{"rope_fraction": 0.5, "beta2": 0.95, "decay_fraction": 0.41, "batch_tokens": 65536}
Each number is 128 + 32 x the weight over its row's rms, rounded and kept within 0 to 255. Layers, rows and columns count from 0. Numbers have three digits each. The size before them is the row's rms in percent of the matrix's.

# layer 6 attention output (transposed), 192x192, rms 0.131, rows 22-39, columns 128-191
094:132113066102166149124154246160135082153148128159177145105178090095131139185108109172178112122161141150078171130122198149106133148189119118077096142085139176171117123110069127164158105147172157
098:195133133061097166108091124113165167176096060170138189113061125141121172175142204158154156155115152126152152128027135065154103102143074111123131143087137102152159119156148125111158076129171101
092:147113121114152144155114147057148130172176116146118142083074122117100165106102139092140141162204044142153133145157136124094123111123040055143138158135137154127080103115124159094110104107122119
097:143113130126163107202154139056149076084117143062103119106144096099135154141100114109174103102154086129118089149192099194101162129079117107174122081167166137139117140090161086094119113107162147
091:132105129155113000093173111202127176143155146116159147093118122129059103095096128110133072168093187135120119138096119101120071148118138145155089167076145044101227163143121153146124179128060135
092:189117109117124036084147107190152206125118162111117124105118156151081071089077126118096092152096183104084125143102103109146105102112126116146086119051134093107203126118110146121112161098083073
094:121067106133076101149095129167114146129148122117106165158169091061138179088103142143115073124093129115106156133108162132151109104124113114136039106128137156182187111157149190167111105123157154
097:168098109105168138163163178203143117057116098086048207122136125136126129140114098166166069092105157086130093125140131121165095159117183135169106055097132192176116155157157129130107164171161118
093:148103169089152122021083112097148162155111085180118127118079157144113154154097183128197123108134114114123144119147157147126081117098089156154177092134119093196153103173154195129124063131155154
095:128167099130131165145161109141136152149118103145146163125118164127112104082119062131121096161089138067097109098126115115129180121070150122121141153133108086139140127137086121093176087129120132
103:072140115113181125105167160175174108183110111095144111121148105173145129083113105124141149094056120188113111086218102148128049130065195137083090128097147178120152108150078148156153165149138089
099:100063146121099157124132116107093129121087150118169024136196150103143130152119129160203099148175165101111115174056145090131153134058145047209095085104145088121138126117114128113108118124175165
099:126107119070114169094118104161107141143104145161120089120115148130099108083113156057131151168146136172131155118153091128134185157099175117148089113107169083171151142098128110184064095095163162
100:139073104127166157175150191114103106109121170158096090149138115051098104133060122168106164163145076128098101105140108077112158163139078123151177134128143158128142158120122163118055168129123087
100:112135164106140088082116071132184105166116088136172108152104087155081095145171147074079156122123159148158146189099196088207100118094149130104100170097122167156126156125126132075105105089093093
100:125160124164095120168158114110152066143121160124209147182120104092093144059110153091084136155091114120149116129151063191082121150126091111089091079149139091088154130133113131142130125070107145
097:110154154117112060180111147132156088110084141159097193082106131136150106187121119073130189132082136082166120147144076078146117094102177175149093090123118126125131167134181165140149112077068131
100:093095114160094098092133114161119135133109074050142111096190061181119084158165131172129122136112180128067156155112096144136164115100114142121178177180111109164138132127173154161149113160186148
# layer 6 attention value, 192x192, rms 0.13, rows 23-40, columns 128-191
084:141104165149146141126090172092134128134112219181080141103186145083133137099111139097060087108137112125118164073111137143157129191150141155120056120116122086111092079107145142201091095097105154
111:155107128153128134135090151144156141171163082194119131227150147147126118125114109145164156185083146138101103131131105102125121131115145166130118117150099162132091088135112108134100089152160125
094:135151118173126150181128127129156150100135088167103114131057143119132163161103185147109151113137132167092101178107117103121129101112191092111132195131114201128097140141152058123070110119174163
102:136137103116170096127149141202126143139171158083196133136148148147113136109145141072141140199092116127132129090116129169089129023077071123147142120123140098135160119111104175106165164116082077
102:150152106111174109157146148126108158141173156112177128103123141089085130078116158075135158149110140125174139147124148104102148090078083120129154133093155047143179143130144152121150182126062085
112:097094098143156111180171139155113096115091155149116124105093174101137147083126196157066123127147146124152131167170137118145127159047142094139125109093139175119121151148137112133110183132104170
113:098141131137091147153135126118078137193078147092172117065046156049123184147123168088116158053142115101172127145180136146130112127110090087127107114104130168136133098132124060126054136137131170
111:136085154105152129080108131138105155141143140146104148163210137120104121107110101123073130151075119111142165125070129116095101110113089183140095133142133113095125071084133176156210083132113097
112:169137121142145108091126104191105137104116153134125129103157180127122105127129119154101113150054096138138117180094124046137111084094115095142140145122148075104161121125112121188160124120104087
101:149083132088119124150127135107097128082102085172133130109134196129165140154109166145087134113122206079188102221114115118204117171083177129133192128149117156129126139144120074136141164140125148
091:147141077150123126113090128150191112084143071090143124095112166156147128186101173227092137131117102101121160086171151153115106147150124169120111212151165153144149160135159216167206119145087109
098:091132081141191108161143107090128095130139066124125125115149109189114153129131056188148084115121099146171148092092142119050135072105079145123165150135141174114093131100185184064167131140153069
103:099173157149082133103084107103142123137130084113181141140101081204098125082142154144160112104147171114163149132145136180108115086103106117124107165123126078125147078167134123104174082163125111
092:167157117082130127208152166121114119121129153179112118164178154067150174148131118131197099144124107152057097069071126141013125091162149169134120047147134132119110122080121156162063164102114137
096:110109070086199155049064115170139143080121092156044127111124114174131103099159107121151107138143152107148126139109137119157124079121092156104166146128140118141082153084153095074132131133155105
097:126169096137159122095196119150131168096132118116135129171167146125124201093144133099137101121138156156028154091110151139039132139137135128118117183130145125153138091136123068128108138129147143
100:102166090054105154197145131078074130100111141171123119076143123098154196086110119126142096115149108143116124150140129148068144137167111090122103117137123118113116144127112132168141135160096156
094:089092090207145129123160140183167131109174092130136131124152204121123126109119127142207122153131108109182104127171131076075126052061120082150064139110151112115138119144136173084112114148164128
# layer 6 attention query, 192x192, rms 0.135, rows 32-63, columns 128-191
079:221069137154132153149110106154125126055143125212178095148162162104131063108109154162085136186158176110101137119121136135151178087118134171127107120160150097078103114110128141166100155123153086
111:161133108139134183128177165109145094117163118101141093116149124155110182132123135146132104184130075139117141121168192136098109115161120098046115134138164156160148123097132207101154151139145096
095:118144134193128139142170142176115146132137128129142065107120129150103183148103096080182081163115062142134128111122185147091087098108127105045073118127189165230168103126131154174115160088171085
119:140143137117129111119075157141081139092099103170097152120121103089131097112098137106140168123208137149111130084104081119163176098158176127139184166142117121121121108137141121098131141162097113
101:149141154141136110140165151153141117115112167095117108153117151145066188077153121162111149117106141130121144083131167226108089099145096108120072175087129099110118136055148091123160136135046087
099:098101117091179095135132128091122141052120125097128142079107142173122085141188093132034132145133140076108191116145122167173111065156114132106102164107121114099162113183156150179122105125122104
087:122102141121127156143123111092119121129200161149139151139117098096134050180143135120143122132144114102142107137058098120195125082125141119206115097072149162062136189137156151085122052118107183
089:133106142165149127144110100059153121197120099122156119194192148114118105107140174150111149107178121127129096132140171139085161135167127126122078097132128118122129123149115113067116118125151179
121:125147114138140130102090111131116137136063109138121147155093141145150118105143137110140142101133136140135080152056077165142139171124138134167108103140145154115142161139096108116141059124086211
087:109107147142113101096036100147110169124104113097130185173170133069116097124104206146117142071076174075163089126099079111160177149133132141186159063131089064087104196131088147122110130155137181
113:130122127086112179124072147118131114144109132117080176161093074108142091133098138168103150109095174054144127099113106115153140132125123166187158075123089086048070189126153088144111127146102205
169:162185174103105088152086175157151179103085148162138203162121134109159135158104120143118131119158170107093074097099058137152160121154151139149148130172066123121117139129065126104122098147109180
095:133173126162101100088172105108114120149098110164114097101118130093143148147086123102142181091094099205145137126155124133117115164108143070031135099121112118175152177176127098139083140130197120
086:146124142149131087113131146101158157125081114096123096121113119158115164113110143115087164125077166123125134118164129139083126163117110127003148142160106092171173141112093162164141153133192091
083:160085142087155120176106125115125097065091130095143089106093186143132159063165118111085115163140121105108158077105128127156098102140128185098142126098122154154111105126127123167129159165108140
093:136144092100115106109165069086123089125238126140133124127102119126142126130184103066140169132152174085158126161123079073118114153055129090137131107103098104131169096107121120147076142094149052
087:072142132131109163147154088126078115129149123123128170104100166121180062106118119130125091111173081123134125153131115142124143137149111102179103103113123178119098139188163084122130108141123129
087:073113072155134144136087103180090116092080106093124170096152166126127078141150108131101102134210059152167141092113130093136126090174129164199095123103126196121073119130147115141119144153056117
094:083174089098116124127092126158104176128127124178113113093112149170154172086117151083163151102108188132140195112102146108151126147152143144122123185151151182146094043124133097142150159134070119
088:126103112102139166166081120145151133103209129143131114147185109069102051131117142153142120125166158099124130135102155122169147111133154158205136147103198167084104150084141126062166100104039149
092:088127119152101142115150134138121129142154125131118128152138138108149108075084173149183149162150132114104138106149162123075173146136129113124166170143117145128143158111131160105168124158164096
099:099051114165131159107066099139124089146121116137116105132162135076095112099081174105106154170176123125105110151155162011125137164155150156103130095125113102158091154189127136101102108135144098
086:174067142164154144134101141171160075140122145125118109173147135079089137184123132154122140158140101123102118150138151069173144150065153159098155121161137093129123162170121143132142111117124103
087:151086106124141114128089178183143121074110090170120113082138151094126096156170160149127105116060176083144093172129141080169132142146198162139163123165163129133067129178135090113117143101088149
097:098160141155127130154132126085149157175189131191145110154187082086164107144131183121176112150147123103114086134088132130098153152131080085172162104139156126095110145096118163099155150110142148
106:109163138133094068119147152116147125148106162134176109152188167159137195137102145149193132138145088154145078126119116164081115150124118107173110149133123155152084091075058123122125173132056092
102:116097147164088107163113108125133117171129152148187078173162174114135151158129146130144139130173099151126131117117152166163093147157130125154074129080128105125040116086095118130092126099051132
094:144115081147155201137077125182086111093157134123092111103095105066188120124086099070129123116155072113180140083042132077160138075124181159141174107104134154116091163157187119108108120140147210
098:173117130157151083147164127081141099135116095146086090117162125109079127094127189132084179159072182059160059192097116111089108128132078072119171133107104130133116179150138141091102145106121147
083:114131083092076074143120139177110114135131144107147155138143134109206128178165136145186186181119099116157161087073116082111152130099140107160151169160132125110113132067117198152144105081099144
102:135101159069093176145173161080117116129115145112145117161082137144115142083147167140132136160108161107083187133139147132146146148081157159098143172138114128140102024120126150178166109121164138
102:160126183068121171132149139158151071111163162136156119178049138196149159121140081145160166114062144145108174110134115176181081157082111114102123153104124118144144092070133085158118105111112087
# layer 6 attention key, 192x192, rms 0.136, rows 32-63, columns 128-191
077:041151104135144176136133131090120097141081186057088130102150150157118138107140128128157132110078105204191152102163116111141066162127093094085136172163142150139099128158145099226145116124117162
096:082105126192153121161176133116158092127103153107121079153121169151154127134131150133146087174125083125142125071136182120112075106177106155044114166104135155129136119167140204182127119168163124
092:099063113168170103123212129108153074110130124085122132112109155137139125142154159127143084125098136122155117116183175092114066157142074076052106168085124124154099119183164143179147107176146103
146:125130176157068107108120156143107162109112174175120216145126093110154120162170105180120196159125132145124145126075080102141185140090148145152133098162091107114112114117087085138134108170118152
141:064136096096141152115180102138095088168189094098095076104113119141063125138122117124103121118138118169129211124194226120089094124125115139087137138110177149113114106136188134146148114156125089
086:144090165090115089172125147089084154160125135159151146177143135101159108147167180139119153144115122164118175074055124184170128094141168156091160124192199179126109120126091139141137067095127153
113:145132187129113118124085093125131123141096085142106178172135108111193065148132117134093125124156161082116077143088067173182168121121171148178173081146131119081113147126055089132116071110112210
097:159098129193122106114078130093154182082153125165148169175098132057134125121137106183149092207143111075138111091065127135140194114152123177156226145146131084139153089125091147140128144131110136
111:173108130126144116115102164113177157093137091115137184082119113137125091164136132145127135162154168080119105157136091125130164112138178122215170136137093096066107120133102091112148139126060133
098:153160132092108124143155180076163146100087111156091202119080126145156146122158133094085129146123164131146173109106084151153171094122100126214126126146088089099108109123105110107159117115074208
123:149179168130091083118097183149095196132103154150173211124133137095136150123170125114123162154155116102109124143088056147144200115103167132183135100172097104164141129143103118083149119127119151
066:155101123148119179143162154112115093130145209136134101199116149089158130153116171115133156098145107177103136086129111146132095119109136156118169116194111147111146086113145133136115145165172092
089:083095098138135104129194144165124119070086157107177107103129137112145178129138172124164157089137115128128110145134121103115045203083151105087088126071109125204150118096147099132102208148132100
083:143121067077164098156172175125121122112110139087166089135148168081099200111137207142159157139154078157141152091147146114106073158091120095081100136120135147176148121099158112108170206130131060
087:147095070112136146166173198092123129176195140167119112074055118156067106120115125099139146163079126154097141100119156123143139089170095149109115169136134170108117123143172175112155097124139124
093:107135156144085139148106136160065105166117075101087084077121206181100120085107122137100164133093081147118065120153085112143062108175150119118086157100074181123154138116127137061133121127136145
090:068107178114043130166094096101101138111128161176145138110116133147165162125134069155125114128096136113103167145096156132141155165134147142116130160188108104099139116135073111159078102132138180
082:096143152161091110116060105097098140153168081172126161101067134233095126147158109132132109115111124117108149177113150124115186109168113168150128169154150109091118109162115105162092110111090219
094:180115177120118142123148194137161164050114173145060190108107146155112088150157113139109155133109076146095137136111126089152156119153221178068107161111092131145112165133163153122149105169156102
093:138149163145156143080096107084144115112093095158085200133109102135140058148114076100067044142153159077165077179112109118119226094151179170149175113124120079073105143152107146178125052119130174
098:103164156111138159116117102095102177138087166113098163148189096071114143102149099147093132125147154160163160162169149125132163198113107075059133112182143070127131144089089087180133135121152106
089:187160084129154150134072120118092178061134061145108146099085139136112141119162136179112110136089124130160088150118101116144174123143092093140159126097133152127099100121108136136112127067110149
107:154146044129182156093144107140118108174173049112127071100108107181090114116120121096105052097139156135135116138171161121103121123137080119142114122090188143123131136135165122113103145079116117
098:157125106093194163120182151090204112107121181140105105096138083194158127121125083080120110113081117142124114157120111097096093129114099138129101157096159142164113150158173143185126099141112149
096:153100177145109151105120118119151130105057146086123216188128096057185100099102133112103102137154138107159107080124092153132216143123178113126142078131102056116125133083035096156155100144125136
082:122083114186149190149162140165149098134151192097119123152095145092144155143066108092173129129142100171150109102134169107102142141182123128111143119173109116123140056136144127128133138187139097
094:102103102165170172114111134175120105096188152128107152117045119149125110112039108145123060124168175134096101104110164103115177106151147175137163132121123120131124047132137117135141107141086146
093:123197118100098117091120121092183096140138101161121190098081049253062087115154067141101114103116143114115130179120105118135162119089131127157098130100147174092130179142112121123100109124128182
123:089137114099131161130194109117114118143119090108111077140115095128093139091156112116131137123124102185203133125145187098093080130130112136113128096102167136125147120120145132119106097129126120
105:156144175171136101118106131126134195157081168102115192188138126110166092133093126128114102138192150072084098116118060170152162141171145095152093116117079133141171146102076081089107129150120188
092:148114094121152161197135155192122148119161198156096065125121145117134102055049121172118137221121169123097138116137113125123124083136053140110088133160094089162159116130172185102150151140150108
118:145105108127171149137133105162103075144178155080086080049131135173115105132146130121106062102125167140069148134180164130154034095097089142135065147110136205117119154145190142114142132118140077